Weights of a small transformer language model: 18.2M parameters.
Each number is 128 + 24 x the weight over the matrix's rms, rounded and kept within 0 to 255. Layers, rows and columns count from 0.

# layer 5 MLP down, 256x704, rms 0.174, rows 80-119, columns 352-527
[[117 136 138 161 112 160 119 133 105 129 139 160 167  97 116 148 126 146 149 134 120 105 141 168  81 114 122 123 111 125 146 110  97 112  98  84 136 159 132 106 124 126 180 150 124 151 156 139 121 116  97 116 145 164 153 139 178 102 162 115 142 120 129 145 106 119 136 123 134 162 125 163 132 123  96  94 165  88 119 106 124 149 115 114 124 134 128 127 127  91 109 141 124 143  71 123 105 117 121 128  92 130 141 166 179 118 113 106 154 136 107 145 120 118 151 131 161 177 118  95 165  75 159 136 103 128 114 135 148 128 147 137 171 118 137 155 139 140 128 118  91 140 116 158 122 180  85  90 108 123 100 124 101 102 158 119 152 142 110 109 130 126 189 119 123 108 134  89 115 134 135 113 167 104 126 134]
 [103 152 115 129 149 157 118 136 125 164  85 137 126 172 134 142 149 141 151  78 145  72 113 102 135  91 102 135  94 120 126 117 106 125 116 126 101  86 129 146 151 153 125 158 142 128 157 136 151 129 121 164 122 143 188 124 143 125 114 130 151 127 156 139 137 122 130 157 150 123 128 134 131  94 123 126  85 101 118 134 142 171 104 140 137 197 124 182 140 131  96 104 141 113 138 169 141  83  86 143 174 145 170 134 124 166 164 119 114 147 125 119 122 139 128 151 105 110 153 127 122 153 119 101 129 135  96 113 118 119 102  86 148 155 162 153 131 154 169 110 148 129 141  72 110 138 142 124  95  74 147 141 139 106 117 115  98 105 152 125 131 146 130  89 119 164 160 136 136 118 188 123 164 106  66 124]
 [114 112 110 140 113 189  80 138 107  67  94 154 121  63 132  94 112 141 134 137  95 141  98 165  76 111 144 116 122 140 139 160 137  64 159 129 130 123 123 119 147 158  76 139  91  86 132 153 126 154 101 150 116 100 157 111  99 126 127 135 136 111 120 143 102 107  83 151  90 141 136 126 155 141  99  76 160 128 102 130 128  99 147 140 143 111 137 104 131 146 137  82  99 134 106 134 137 161 133 127 167 115 134 100 130 169 126 115 143  99 124 109 105  92 118 136 124 136 127 130 180 130 129 154 112 159 157 130 136 108 135 101 172 166 119 123 137 150 144  97 102  96 128 120  98 144 110 125 121 120 136 146  98 129 117 122 188 123 152 104 100 115 114 183 145 145  96 140 133  95 130 150 140 142 107 127]
 [173 100 107 110 131 125 147 131 122 106 115 148 115 117 131 105 185 121 124 143 161 180 127 113 174 133 121 105 138 149 133 152 120 138 162 107 106 128 115 139  86 161 186 125  96 122 146 141 124 177 129 110 111 136 162  98 132 131 151 141 147 165 129 140 102  97  81 124 110 138 145 129 105  95 120 145 138  99 101 112 164 160 146 133 123 127 159 164 153 117 147 139 162 118  99 139 113 148 158 137 103 117 140 149 152 157  98 138 110 133 111 107 164 127  94 152 163 143  84 174 133 141 103 141 167 157 154 165 137 136 125 101 123 127 129  60 145 146 104 124 155 176 102 134 132 103 142 140 130 117 130 148 118 146 154 124 140 114 129 142  75 106 110 122 130 130 109 141 185 103 136  91 157 116 115 125]
 [110  98 142 133 121 147 121 107  86 112 170 112 137 104 170  82  99 141 128 147 137 160 120 145  73 110 109 110 151 123 146 134  84 121 115 146 102 127 129 129  65 130 169 121 136  62 123 108 127 137 164 160 149 114 101 122 140  99 131 140 123  93 134 133 137 170 110 142 118 122 130 143 141  96 139  90 137 105 156 158 162 135 110 119 140  86 115 174 140 109 122 131  91 161 114 138 124 104 146 114 130 142 147 170 129 171 126 117 153 136 118 122 162 104  96  73 163 100 128 144 123 155 128 161  93  99 140 129  74 120 131 151 120 101 145 153 148 110 140 136 138 132 127 127 107 137 178 122 100 112  75 120 195  90 125 132 106 122  97 145 178 153 100 149 145 111 149 164 121 133 132 165 108 148 132  97]
 [120 117 153 147 163 158  90 157 154 156 155  86 131 148 102 103 137 147 155 113 133  89 100  92 127 184 126 140 165 134 124  97 145 113  95 158  90 108 143 124 103 172 143 124  77 105 113 122  91  83 128 131 108 215 141  83 139  92 133 113 143 108 159 116 114 144 155 162 126 125 159 106  97 122 123 124 128 104 119 111 125 120  93 127  92 133 141  85 158 193 165 142 127 136  92 156 135  98 118 157 138  93  99  65 147 129 156 140 111 119 129 154 126 158 126 144 158 121  84 157 172 111 164 146 125 177 115 182 132 152 119 128 151 140 123  81 123 123 158 143 121 133 183 105 129 126 123 116 119  99  94 160 142 131  83 131 155 111 197 134 117 141 135 178  98 105 114 169 120 117 145  58 155 123 126 166]
 [121  87 150 142 139 101 149 134 161 135  64 106 158 124 144 134 134 162 137 141 127 143  89 121 110 131 146 102 144 152 136 139 135 141 105  99 131 124 128 136 139  99 146 151 190 193 102  82 104  74 133  99 120 139 135  78 153 113 170 148 186 127 119 125 124 131  94  96 139 137 141 110  94  98 108 140 101 139 142 178 148 109 134 110 130 113 165 185  62  83 114 138 147 178 124 126 128 124 155 126 112 175 134 108 164 157 140 144 118  96 162 135 155  96 112 127 106 139  77 117 135 111 134 161  84 140 118 131 110  49 113 158  94 108 121 135 120 106 158 133 116 142 132 105 155 106 113 114 130 125  98 133 102 169 116 104  93 118 124 153 160 163  93 123 172 118 155 155 151 118 156 155 148 100 141 117]
 [181 137 104 146 145 160 109 162 168 114 110 136 157 148 120 129 161 114 157 108  99 131 142 114 146 111 105 168  82 177 134 144 125 119 114 122 132 125 111 146 116 128 157 107 142 103 138 176 143  80 126  96 152 106 120  99 147 152 102 142 165 152 117 126 131 142 173 152  95  99 117 107 115 131 129 157 152 112 122 148 129 107 107 129 127 103  89 146 113 133 134 114 100 136 107 122  91 111 160 152 112 104 118 170  98 172 101 110 166 138 105 130 103 123 119 142 160 153 164 109 129 181 177 165 110  96 155 182  77 143 125 129 133 162 150 162 158 134 126 111 142 137  85 110 116 130 154 117 118 130 134 136 139 135 141 160 136 140 103 115 115 125 138 103 132 108 101 137 175 133 109 171  98 170  87 129]
 [100  82 107 159 163  85 117 148 132 142 154 188 122 145 113 102 114 118  87  87 111 102 121  95 106  74 111 102 173 111 123 158 136 142 120 147 153 150 170 128 171 154 126 113 146 109 112  88 123 144  79 132 140 152 107 121 149 138 182 146 154 130 128 101 145 193 146 134 140 130 124 128 119 109 112 111 128 197  99 150 165 136 128 140 151 155 132 136 104 127 153 133 123 162 149 143 106 188 167 120 161  92 152 140 110 150 120 107 122 129 122 128 127  89 110 131 116 111 125 157 124 137 137 139  90 104 153 139 122 157 126 159 123 171 128 153 114 109 122 127 122  76 179 132 119  90 101 114 128 144 139 144 159 111 106 148  90 151 148 163  84  74  98 115 156  85 137 125 115 140 160 137 133  95 102 139]
 [133 132 110 122 141 151  84 130 115  83 117 174 158  85 131 158 129 125 107 139 110 139 101 115 125 103  61 166 110 149  85 134 123 113 136 134 127  87 115 108  80 126 128 151 119 122 182 123  84 114 116  92 142 186 119 119 124 140 144 100 110 119 104 147 152 127 109 117 153 138 144 127 130 109 132 165 131  57 127  62 159 142 107 134 149 113 151 104  97 153 172  83 129 129  82 145  85 123 109 122 123 132 105 166 130 131 111 156 136 160 158  93 151 130  89 124 150 113 102 107 164 150 126 102 128 142 135 175 118 139 130 142 115 126 113 133  96 141 136  99 132 124 124 126 151 146 104 106 157  82 106 155 184 120 110 113 133 127 107 112 116 132 112 133 116 131  79 156 146 120 106 136 120 144 103 156]
 [129 129 159 148 138 133 148 121 110 126 153 126  89 128 106 100 151 134  60 119 114 129 107 129 128 100 164 137 139 107 150 141 152 103 131 173 125 131  82 125 186 117 128 133 101 135 138 133  98 160 125 121 126 113 123 172 168 159 110 122 101 108 166 115 111 131 147 151 142 119 115  87 157 155 134 146 106 107 149 146 122 113 155 134 160 116 158 109 118 144 133 179  95 124  64 112 146  88 132  80 119 109 101 153 141 158 140  97 125 159 177 120 141 110 137 162 160 130  87 111 123 148 126  74 115 151 129 145 135 167 140 132 104 136 178 160 171 120 113 164 123 100 127 154 108 122 129  88  89 152 158 114 112  96 126 135 156  60 150 144 132 116 134 165 174 165 123 160 156 114 129 126 116  89  97 114]
 [140 113 108 146 137 144 139 143 144 145 169  71 140  56 123 128 159 106 127  89  99 171 122 115 142 137 146 144 147 137 112 150 102 109 132 152 118 125 111 130 119 151  74 131 126 102 129 105 137 106 123 179 133 146 150 167 126 147 139 142 129 120 135 114 136 100  99 105 133 101 114 119 154 143 120 116 127 123 105 150  96 149 124 142 137 159 142 156  87 124 158 140 131 116 129 106 115 159 133 114  93 106 140 128 142 143 113 136 106 156 177  82  75  96 122 114 155 120 111 153  90 140 127 126 160 129  82 128 135 139 162 108 154 139 109 150 124 126 113 117  98 156 120 155 155 119 124 136 149 146 138 148  93 106 113 139 128 136  84 112 155 146  78 151 139 138 152 130 106 124 141 103 125 145 112 175]
 [153 131 140  93  98 107 157 128  67  99 115 110 164 135 135 104 109  85 128 132  99 179 137 102 131 108 150 113 140 124  83 127 103 152 106 113 132 122 121 109 144 150 146  99 161 101 117 120 154 101 140 124 122 161 140 124 121 100 134 110 143 103 138 120 136 129 110 112 144  75  78 116 148 178 174 157 160 151 120  79 153 112 161 157 123 107  95 195 126 162 156 149 154 129 115 133 162 130 166 154 134  94 131  96 121  96 120 153  96 128 167 101 145 122 150 147 159 131 122 110 102 132 134 102 116 102 100 113  82 121 106 127 145 162 155 137 118  98 107 131 145  87 130 146  95  96 171 149  92 125 167 147 100 144 113 113 118 115 108 144 147 142 162 123 130 125 115  68 129 126 112 122 157 133 155 160]
 [159 144 109 202 168 142 102 158  91  85 140 153 145 120 114  95 157  97 126 108  98 116  98 110 132 116 140 112 167 194 128 124 109 119 117 137  99  96 112  87 131 137 122 157 126 119 175  81 135 129  99 158  88 113 162 108 120 146 134 124 119 144 163  86 144 164 146 177 180 122 118 129 143 166 130  99 120 124 162 144 167 139 120 123 151 107 117 130 144 150 126 128 112  93 140 138 107 113 134  96 130 130 147 104 175 138  96 113 145 136 155 201 122 138 131 140 125 145 132  95 151 131 137 142 151 122 102 147 123 180  65 133 102 116 127 134 132 163 127 132 125 135  74 118 118 131 129  93 114 141 175 125 125 127 109 157 150 141 129 146 106 120 138 156 155  99 126 149 126 145  94 136 145 112 143 105]
 [ 91 129  91 116 144 130 126 147 184 155 144 152 162 129 147 154 133  95 130  78 126 110  97 105 120 142 132 147 117 152 164 109 121 151  83  98 133 106 135 192 141 171 142 122  96 140 125 115 143 116  87 155 107 127  80 105 111 129 143 136 156 108 190 146 140 130 129 125 121  96 103 138  82  74 145  85 117 124  96  99 114 124 121 112 150 155 149 152 155 128 121  92 153 102 111 133 115 104 160 161 113 122 150 133 156 129 168 123 130 151 110 141 158 128  86 122  88 144  91 131 138 140 156 109 133 139 128 141 122 120 170 117 119 114 200 134 112 127 102 193 152 124  91 123 115 163 152 145 129 112 112 127  96 120 126 156 144  98  75 110 102 143 103 104 117 155 136 115 119 110 134 125 123 141 139 138]
 [133  92 131 124 151 176 148 148 176 133 145  91 126 108 137 105 103 139 126 110 176  97 131 111 140 132 128 129  95 174 160 154  90 124 134 165 171 152 170 124  99 111 150 111 155 115 140 138 102 117 148 153 123 121 103 131 104  58 142 126 144 113 120 135 138 171 120 126 152 107 154 151 122 155 143 177 117  94 113 132 127 124 151 116 113 103 112 118 164 163 101 152 157 147 115 110 131 121  99 123  86  99 118 183 124 130  52  99 115  73  80 153 105 167  95 103 137 133 141 103 114 170 144 116 127 113 106 154  97  88 117 120 109 126 192 152 125 144 127 148 102 133 121 149 123 155 157 147 140 124 154  86 178 117 131 138 128 129  93 138 157 111 128 127 163  99 141 152 121 156 170 160 120 121 147 169]
 [117 147 145  80 133 122 136 102  82 174 158 123  98 105 128 124  84 116 141 101 134 149 143  90 138 140  70 127 125 119 105 130 133 152 138  86 135 121 104 166 106 112 121 166 126 120 105 139 142 135 115 175 122 132 128 121  79 140 117 149 120  75 129  74 109 139 129 125 127 125 167 170 121 116 108 102 121 107  65 168 121 133  97  97 126 110 150 162 164  99 130 112 109 111 119 182 121 126 125 126 119 116  92 145 140 146 137 128 132 122 110 125 131 147  87  97 113 118 139 150 128  98 134  89 171  85  85 162 142  68 127 100 144 116 130  71 125 121 170 131 118 134 127 143 101 126 126 117  92 138 114 132 139 147 114  93 117 119 170 175 140 119 112 107  95 132 126  85 145 144 123  73 166 150  90 141]
 [158 134 151 125 102 113 121 126  92 157 122 112 159 150 104 143 124 116  92 160 111 132 164 142 169 105 154 138  95 166 132 129 122 139 184 143 153 135 121 131 128 152 156 157 116  98 139 108 141 145 201 119  88 172 131 183 122 107 135 113 125 149 129 175 108 132 120 132  95  77 119 143 133 111 140 136 170 122 116 120 125 157 127 134 120 105 117 128 118 128 134 136 105 117 160 129  98 102 129 158 125 160 114 139 153  78 150 154 126 161 153 169 158 159 137  84 132 104 134 152 141 172 138 126 157 130 129 152 141 162  96 147 133 150 103 108  84 155 120 121 132  94 151 131 110 173 148 201 138 174 127 157 131  90 132 141 131 122  87 110 125 142 128 180 120 139 115 146 146  98  95 133 101 129 133  95]
 [134 140 160 119 142 164 127 143 117 100  59 121 128 125 130 147  96 156 116 100  92 142 182 129 142 149  81 112 131 101 109 120 104 112 166 144 175 159  90  92 165 153 162 141 133 174  99 137 193 141 104 115 167  99 127 114 124 134 182 105 160 124 103  85 135 181 129 121 109 159 124 109 129 120 156 148 109  93 116 151  80 148 132 116 110 142 117 135 120 153 136 151 150 156 108 117 121  73  97 133  99 145 133 136  95 125 117  93 180 109 144  46 114 159 116 141 157 139 156 125 112 176 110 146  93 143 102 107 168 118 119 163 159 126 159 132  85  94 176 138 121 120 154 122 144 130 165  99 174  90 146 163 141 112 150 108 106  90  86 106 167 110  69 137 141  93 123 142 135  98 117 147 130 118 145 132]
 [ 92  94 168  95  90 116  90 136 140 162 119 130  95 136 169 125 123  90 136 133 106 135 154 121 153 104  95 162  93 131 191 117 152 166 114 128 149  94 168 130 131 146 127 137 129 121 148  93  95 146 131 108 157 113 113  91 161 106 134  60 112 155  58 118  80 178  94  77 148 118 141 108 120 132 117 135 144 115  96 140 134 148  93 157 152 152 135 120  75 129 106 122  97  72 102 190 110 104 103 117 149 134 116 113  77 106 101 119 134 159 103 112 107 145 133 112 137 143 109 121 156 115 163 155 124 130 125 133 115 122 206 144  99 135 113 170 118  66 132 129 151 143 131 145 140 113 103 125 121 107 126 126 107 135  98 114 139 106 126 111 118 131 140 112 126 121 147 112 133 158 164 139 154 101 118  97]
 [142 117 119 138 133 162 154 147  86 127  75 142  98  97  94 110 105 138 106  90  84 170  92 145 120 141  92 114  99 128 109 103 131 125 107 101 154 159 158 112 110 129 132 153 127 102  97  99 114 146 184 124 145 115 102 105 133 142 159 104  86 148 127 143 101 119 155 135 124 144 126 142 125 133 141 145 163 152 135 115 108 112 156 110 122 110 130 103 130 144  89 138 118 111 190 138 134 172 158 128 133 133 134 142 108 103 104 135 155 118  93 127 126 136 172 140  99 101 148 121 110 153 173 156 119  93 144 125 154  91  79 185 138 177 132 151 153 124 100 182 127  97 141 113 102 136 174 145 149 136 142 136 148 129 141 140 166 138 144 114 137 147 176 128 163  94 169 132 137 139 102 149 128 144 171 150]
 [141  84 121 158 106 138 158 113 160 118  92 103  72 134  99 123 119 109  95 158 151 106 138 154 167 106 166 123  95 125  96  99 117 124 116  65 106 117 120 131 124 149 144 144 104 164 103 119 123 118  89 171 132 137 145 158 167 102 142 138 157 133 126 123 116  89 111 132 116 170  82 114 120 113 159 140 134 140 170  80 148 172 109 118 100 124 133 129 156 135 111 131 141 107 104 119  82 126 108 131 109 131 119 115 109 129 106 143 140 110 169 108 127 127 107 121 122 150 144 112 147 150 114 154 124 125  61 134 160 127 122 131 178 117  98 121 146 133 127 101  84 138 187 137 152 136 143  93 120 103 116 157 149 122 128 138 161 148 148 146 145 160 137 137 124 148 120 115 119 100 170 124 146 145 159 162]
 [110 118 143 130 116 123 177 121  83 110 129 153 133 123 145 145 149 113 151  91 151 108 146 122 142 131 139 103 133 122 142 119 105 126  86 110 117 109 144 167 161 135  94 155 105 147  99  75 153 117 140 137 118 130 175 137 153 155 154 121 128 165 117 135 134 164 107 153 124 120 142 135 129 162 128 112 135 159 154 123 127 121 136 126 162 166 148 167 135 144  83 143 133 129  92 150 151  92 134  69 131 123 154 143 130 115 104 158 173 105 114 121 154 114 154 161 110 148 120 125 152  97 117 129 141 103 144  98 133  95 140 129 117 123 103 132 115 165 112 132 138 141  99 121 164 103 105 176 128 104 114 133 147 137 130 145 133  94 165 128  97 133 133 137 121 113 132 121 121 175 171 114 105 137 124 126]
 [129 145 115 132 112 125 140 193 139 152 190 102 145 138  87 135 108  90 123 128 141  96 123 140 138 107 167 133 120 147 139 159 112  88 138 127 118 121 162 135 103 177 101 135 106 167 120 147 136  85 127 153  57 131  90 154 125 128  93 133 147 144 150  93 134  94 109  93 152 169 154  97 169 138 142 114 100  99 174 132 141 143  95 158 119 152 164 148  85 124 106 119 114 113 145 141 158 120 172 130  89 149 144 148 140 118 123  91 144 164 158 110 144 119  85 108 155 131 115 168 146 131 123 126  82 110 110 100 136 124 153 108 162 112 121  74 171 139 137 131  82 166 124 145 106 116 141 106 109 113 150 137 147  91 133 112 131 104  96 103  97 121  69 136 139 138 131 142 118 125 140 121 160 130 121 134]
 [ 79 132 149 112 144 141 108  85  96 140 139 150 182 128 105  99 132 152 130 123 124 135 138 139 106 116 103 146 143 133 140 115 117 121 146 131 130 139 147  97  71 147 118 130 105 102 104 129 182 123 139 128 125 145 117 115 145 113 185 146 132 157 140 133 171 112 142  96 164 164 130 131 128 111 138 126 120  98 154 114 107 153 114 119 126 139 120 105 111 129 127  99 145 147 139 110 172 119 161 142 166 145 130 110 113 136 116 113 110 144 152 128 137 146 169 155 151  89  98 167 103 138  98 108 136 157 101 125 132 122 106 130  85 112 133 168 141 130 127 170 132 145 124  99 136  86 118 156 152 191 117 144 117 124 120  96 145 111  64 124  99  93  97 152 106 135 132 119 139 135 124 103 153 126 127 105]
 [132 118 148 129 126 136 124 121  86 128 195 161 147 141 111 143 118  84  97 133  98 132 114 176 114 125 126 151 145 114 160 138 111 133 121 153 141 141 157 123 113  72  58 139 100 115 163 136 129 145 109 111 150 119 127 117 153  89 150  87 130 107 105 140 110 135 149 177 137  81  91 164 150 127  95 128 127 138 160  79 108 106 136 185 128 126 123 145 146 122 129 112 129 137  99 105 130  92 144 166 113 131 107 173 148  94 120 161 167 134 130 142 101 124 137  98  91 147  94 133 146 149 129 155 151 158 145 125 130 164 128 104 117 123 118 113 131 134  87 168 130 127 139 177 133  85 174 172  89 193 127 116 123 105 124 110 145 108 125 142 147 112 126 172 118 120 144 138 143 118 150 126 104 151 114 120]
 [107 139 123  76  93 122 119  96 178 104 115 151 117 116 122 114 144 121  93 106  96 166 123 137 126 178 119 113 140 137 125 116 122 126 153 146 104 121  91 158 145 149 144 132 123  82 104 151  86 132  80 131 123  90  70  85 138 118 158 152 156 150  85 124 167 123 138 111 134 146 147 162 158  73 154 128 131 141 154 117 162 125 145 105 130  75 128 129 127 129 170 145 122 134 154 133  95 146 120 131 177 123 138 175 173 127 153 112 162 100  82 121  95 137  95  81 130 141 106 136 124  73 151 138 137  92 123 142 133 126 126 102 106 127 121 141 133 136 132 114 148  83 123  98 112  86 122 106 159 157 191 136 112 109  96 138 132 107 170  73  40 126 129 108 134 123 130 197 130 108 156 173 148 158 112 139]
 [134  98 169 104 103 150 175 132  75 120 115 146 150 103 136 126 130 123 137  96 107 134 103 167 125 165 118 114 134 105 105 128 153 159 133  91 109 121 144 129 125 115  89 135 124 113  94 109 121 186 123 123 174 104  88 103 101 122 125 117 110 169 101 180 132 128 160 156  96 126 100 138 125  93 141 150  70 180 131 131 155 153 174  94 111 120 119 139 107 119 141 159 129 115 143 101 154  96 136 112 165 102 114 149 155 152 119 159 144 121 162 132 142 131 131 102  88 144 116 137 105 111 158  99 109 134 141 108  45 131  98 111 168 133  74 129 112 162 148 109 121 127 193 122 123 104  63 116 100 125 161 128 113 169 160 143 145 124 103 146 135 170 107 157  97 104 153 115  92 135  94 168 123 125 124 139]
 [141 101 140 106  91 154 123 170 124 111  98  93 107 167  97  90 120 137 133  98 118 124 126 129 131 128  77 106 159 123 116 126 137 150 158 118 153 119 118 164 153 151 113  98 125 110 104 154  84 108 178 123 169 118 126 133 123 128 136 145 162 120 100  84 116 151  84 131  94 181 139  89 219 140 141  84 134 124 125 151 155 141  97 105 113 113 132 178 162 126 112 107 127 142 140 153 117 119 153 129 115 112 146 131 163 128 148 125 161 109 131 103 119 132 132 130 133  99 156 144 103 139 103 140 127 137  71 112 119 132  92  92 150 135 143 118 139 138 124 124  97 165 104 135 125  85 148 128 119 131 110 112 149 114 143 121 141 147  86 169 118  92 102 159 177 131 155 175 138 117 140 167 173 129  98 128]
 [121 113 106 136 143 117 119 145 139  94 157 122 121 102  95  99 116 143 159 115  93 159 124 158 128 149 127 119 147 131 109 133  89 154 157  99 139  83  94 145 153 149 113 111 124 151 137 101 104  73 163  90 134  96  81 127 108 129 122 134 123  99 101 198 102 153 149 161 190 125 126 178 132  88 114 111 128 114 122 138 135  97 128 114  60 135 128 123 159 125 107 122 155 119 139 122 111 127 151 158 152 112 105 140  94 123  54  67 152 149 132 134 109 161 112 107 115 137 122 107 131 116 150 143 159 149 117 149 148 101 138 162 143 140 118  90 127 176  90 169  87 122 143 110 167 138 129 103 132 117 130 131 110 159 113 141 141 153 126 154 129 105 141 142 100 136 134 117  88 161 138 167 124 137 112 110]
 [132 146 190 114 140 133  90 106 132 147  76 101 132 151 141 102 134  88 149 100  96 165 154 103 123 150 144 143 169 131 111  96 160 129 130 138 125 136 110 102 122 102 138 129 101  70 125 116  79 177  98 133 116 111 146  92 126 178 121 159 125  83 136 148 145  83 143 139 110 112 147 116 149 103 117 118 173 140 134 115 128 105 121  89  96 113 139 123 177 149 113 131  92 139 134 114 107 152 172 105 164 120 130  86 137 125 130  76 118 152 140 127 138 120  93 123 140 116 112 142 111 117 109 152 138 123  92  82 140 150  99 112 142 137 134 121 118 129 115 180 142 136 122 104 124 129 105 143 138  90 127 138 122 119 166 146 126 101 137 134  91  88 108 102 127  89 154 141 187 100  91 134 134  91 158 118]
 [131 100 144 154 136 131 125 121 120 128 124 121 112 142 143 160  94 138 173 150 124 104 133 157 171 129 100 129 126 114  94 148 139 108 100 113 100 118 103  92 101 119 122 142  96 133  96  90 139  85 179 148 165 131 129 129 122 173 154 145 139 114 118 145 113 132 123  90 132 120 127 132 112 161  99 113 128 174 133 112 149 105 134 124 120 125  98 146 122 124 144 102 177 167 127 125 204 107 135 116 168 117 107 131 131 151 119 168 144  87 169 114 121 116 117 116 107 131 147  87 122  91 116 129 144  81 143  99 148 134 125 119 104 153 140 116 134 131 114 144 106 133  73 161 132 134 165 119 153 125 126 152 119 113  98  47  98 136 143 156 127 139 150 133 145 145 132 134  93 126 107 114 155  70 117  99]
 [105 132 127 111 123 123 133  76 193 159 129 132 132 114 133  88 108 147 129 137 166 149 141 108 155 146 125 101 128 154 129 106 125 113  95 133 126 137 135 186 146 120 117 147 156 139 100 142 101 122  98  83 119 167  82 120 135 121  97 136 158 105 107  98 156 136 112 129 144 148 100 149 100 159 125 174 120 131 118 123 139 147 143 136 112 102 187  86 119 150 146 168 145  78 126 120 150 117 122 111 119 110 129 148 158 133 118  87 108 119 127 118 107 155 165 152 141 105 170 158  67 149 146 192  96 173 163 145 151 140 104 113 128 123 175 114 158 134 153 165 131  90 142 162 136 138 127 144 126 154 136 142 133 127 163 128 141 124 140 114 127 159 112 160 172 138 145 169  93 125 117 188 133  84 118 139]
 [106 124 114 177 117 167 123 141 165 130 115 111  88  81 139 169 119 145 138 139 139 118 132 117 128 106 134 164 173 122 149  75 146 138 173 137 119 123 103  89 150 125 107  80 132 119 120 128  73  99 133 132 125 115  83 116 138 163 170 107 167  84 126 140 128 143 122 129 125 103 101 105 139 144 150  97 121 104 137 122 140 115 141 160 136 103 124  92  67  83 153 128 110 133 121 136 110 132 118 122 156 108 140  97 135 147 104 111 138 102  88 117 128 130  96 131  81 151 125 111 135 111 154 114 106 168 143 164  79 133 167 104 149 155 151 130 123 119 151 114 113 144 153 133 101 139 143  85 109 122 178 106 141 109 113 109 141 135 105  98 122 142 113 105 122  77 130 168 146 137 139 118 161 119 103 137]
 [106 154 135 103 161 131 114 113 149 149 107 156 124 121 112 125 125  91 117 100 172 154 161 155 124 147 101  96 119 145  94  90 150  97 150 140 110 122 116 161 157 101  81 148 117 145 120 139 131 148 113 115 116  93 140 156 115 110 110  76 134 173  97 161 107 150 137 127  95 158  81 134  99 126 193  79 159 109 157 100 102 129 130 126 125 159 110  91 102 105 134 135  86 117  96 137 170 124 126 179 142 100  86 152 116 133 119 134 109 137 109 139 172  70 121 153 123 146 116 155 150 128 121 149 160 143 133 129 132 138 134 132 151  89 145 155 123 162 110  87 145 119 131 220  83 159 150 169 138 161 137 130  79 126 145 151 143 136 123 128 124 141 109 140 118 153 142 159 139 117 142 103  98 123  74 126]
 [119 155 139 129 131  83 118 141 147 107 161  95 129 172 161 117 117 125 110 126 129 140 147 120 114 118 135 115 128 138 172 161  97 125 139 109 181 153 117  98 167 115 113 106 163 128 145 180 132 125 107 175 148 122 110 135 119  98 106 136 118 133 132 162 127 121 129  84 141 133 109 111 140 170 140 115 103 128 151 145 122 120 128 158 157 138 114 157 174  97 151 153 133 139  91 138 130 143 114 160 117 119 117 108 137 114 144 173 121 139 108 161 125 141 131 152  83 176 103 149 107  91 157 141 153 139 187  89 101 123 141 115 156 140  98 192 135 117  67 160 111 100 121  90 126  84 147 122 115 156  96  92 133 119 149 138 160 165  88 135 121 150 110 144  88 165 106 130 163 142 106 133 159 117 138 108]
 [108 140  95 151 111 169 167  91  84 121 143 128 121 127 105 149  87 110 138 105 125 128 184 111 121 122 135 133 157  76  91 120 116  81 145 113 151 140 109 113 153 139 125 124 134 103 135  94 146 159 112 127 112  96 118 169 101  87 141 158 122 115 152 123 127  89  73 128 148 154 161 127 131 146 112 127 171 146 161 132  89 131 121 122 122 133 126 113  79 125 105 133 168 144 104 157 146 114 106 117 129 137 118 125 137 158  97 104 143 134 122 130  66 123 131  96  96 117 103 131 144 146 146 102 152 103 105 112 150 130 108  89 153  95 105 129 101 149  85 155 148 115 128  99 137 156 137 159 109  98 132 126 126 107 126 114 129 142 183 142  97 119 161  96 136 130 147 109 151 127 170 143 100  93 128 128]
 [133 138 128 100 126 113 132 140 118 133 106 167 119 102 141 129 112 119 154 158 147 139 158 130 121 126 163 130 148  85 119 116 125  98 144 170 135 137 145 150 131 176 129 127 106 102 133 122 128  69  68 126 123 130 124 136 192 156 149 141 164 127 138  98 136 107 108 114 102 177 148 116 148 146 139 123 115  77 105 105 126  89 122 139 120 142 134 109 162 101 127 149 167 122 151  91 123 128 143 126 194 157 176 112 126 102 164 164 156 117  87 166 164 126 146 117 118 192  91  82 109 135 123 122 141 194 162 108 152 146 134 132 133  95 112 132 176 119 169 126 133 139 141 131 103 164  83 146 138 134 122  92  88 133 155 159 111 177 106 129 121 115 118 142 129  86  91 111 107 158 106 105 120 163 121  85]
 [103 141 131 121 146 131 103 150 144 109 143 145 106 138 159 162  68 120 139 128 119 111 107 133 101 122 127 155  84  93 116 166 141  92 139 104 130 148 124 173 103 128 142 116 116 104 136 107 135 131 151 139 140 157 145 162 129 130  85 134 158 138 148 129 110 152 107 168  99 119 139 164 151 116  98 120  96 156  75 119 153 134 111 131 135 163 105 155 110 149 127 139 117 118 126  71 143 113 130  79 110 100 173 129 110 100 132 124 139 154 138 137 102 116 130 121 131  85 119 146 162 131 149 161 153 105 174 139 125 132 123 128 136 169 151  96 122 161 131 130 167 167 103 180 145 136 135 114 131 115 118  93  91 118 128 129 136 122 167 136 136 168 134 139 132 114 127 121  78 120 104 121 115 134 118 133]
 [ 80 115 176 107 149 146 125 140 121 119 151 102 153 133 122 100 104  82 101 157 131 163 143 136 187  87 123 138 155 117 108 121 134 106 152 102 149 145 127 150 123 154 100 111  91  88 136 136 146 115 154 108 133 145 143 118  92 112 120 146 130 124 100 142  64 119 145 154 131 114 136 143 112  99 106 130 109 152 108 131 176 138 133 134 102 142 107 127 136 129 112 119 118 130 172 111 135 108 135 104 139 126 135 104 133 151 171 107 156 156 123 129 154 137 167 125 112 138 130 125 148 124 128  94 119 141 131 118 121 122 119 101 120 109 107 148 134 100 132 129 147 135 104  73 150 138 134 126 166  95 145 175 135 139 199  94 130 153 146 151 114 115 128 106 160 130 103 145 117 122 124 132 135 140  83 130]]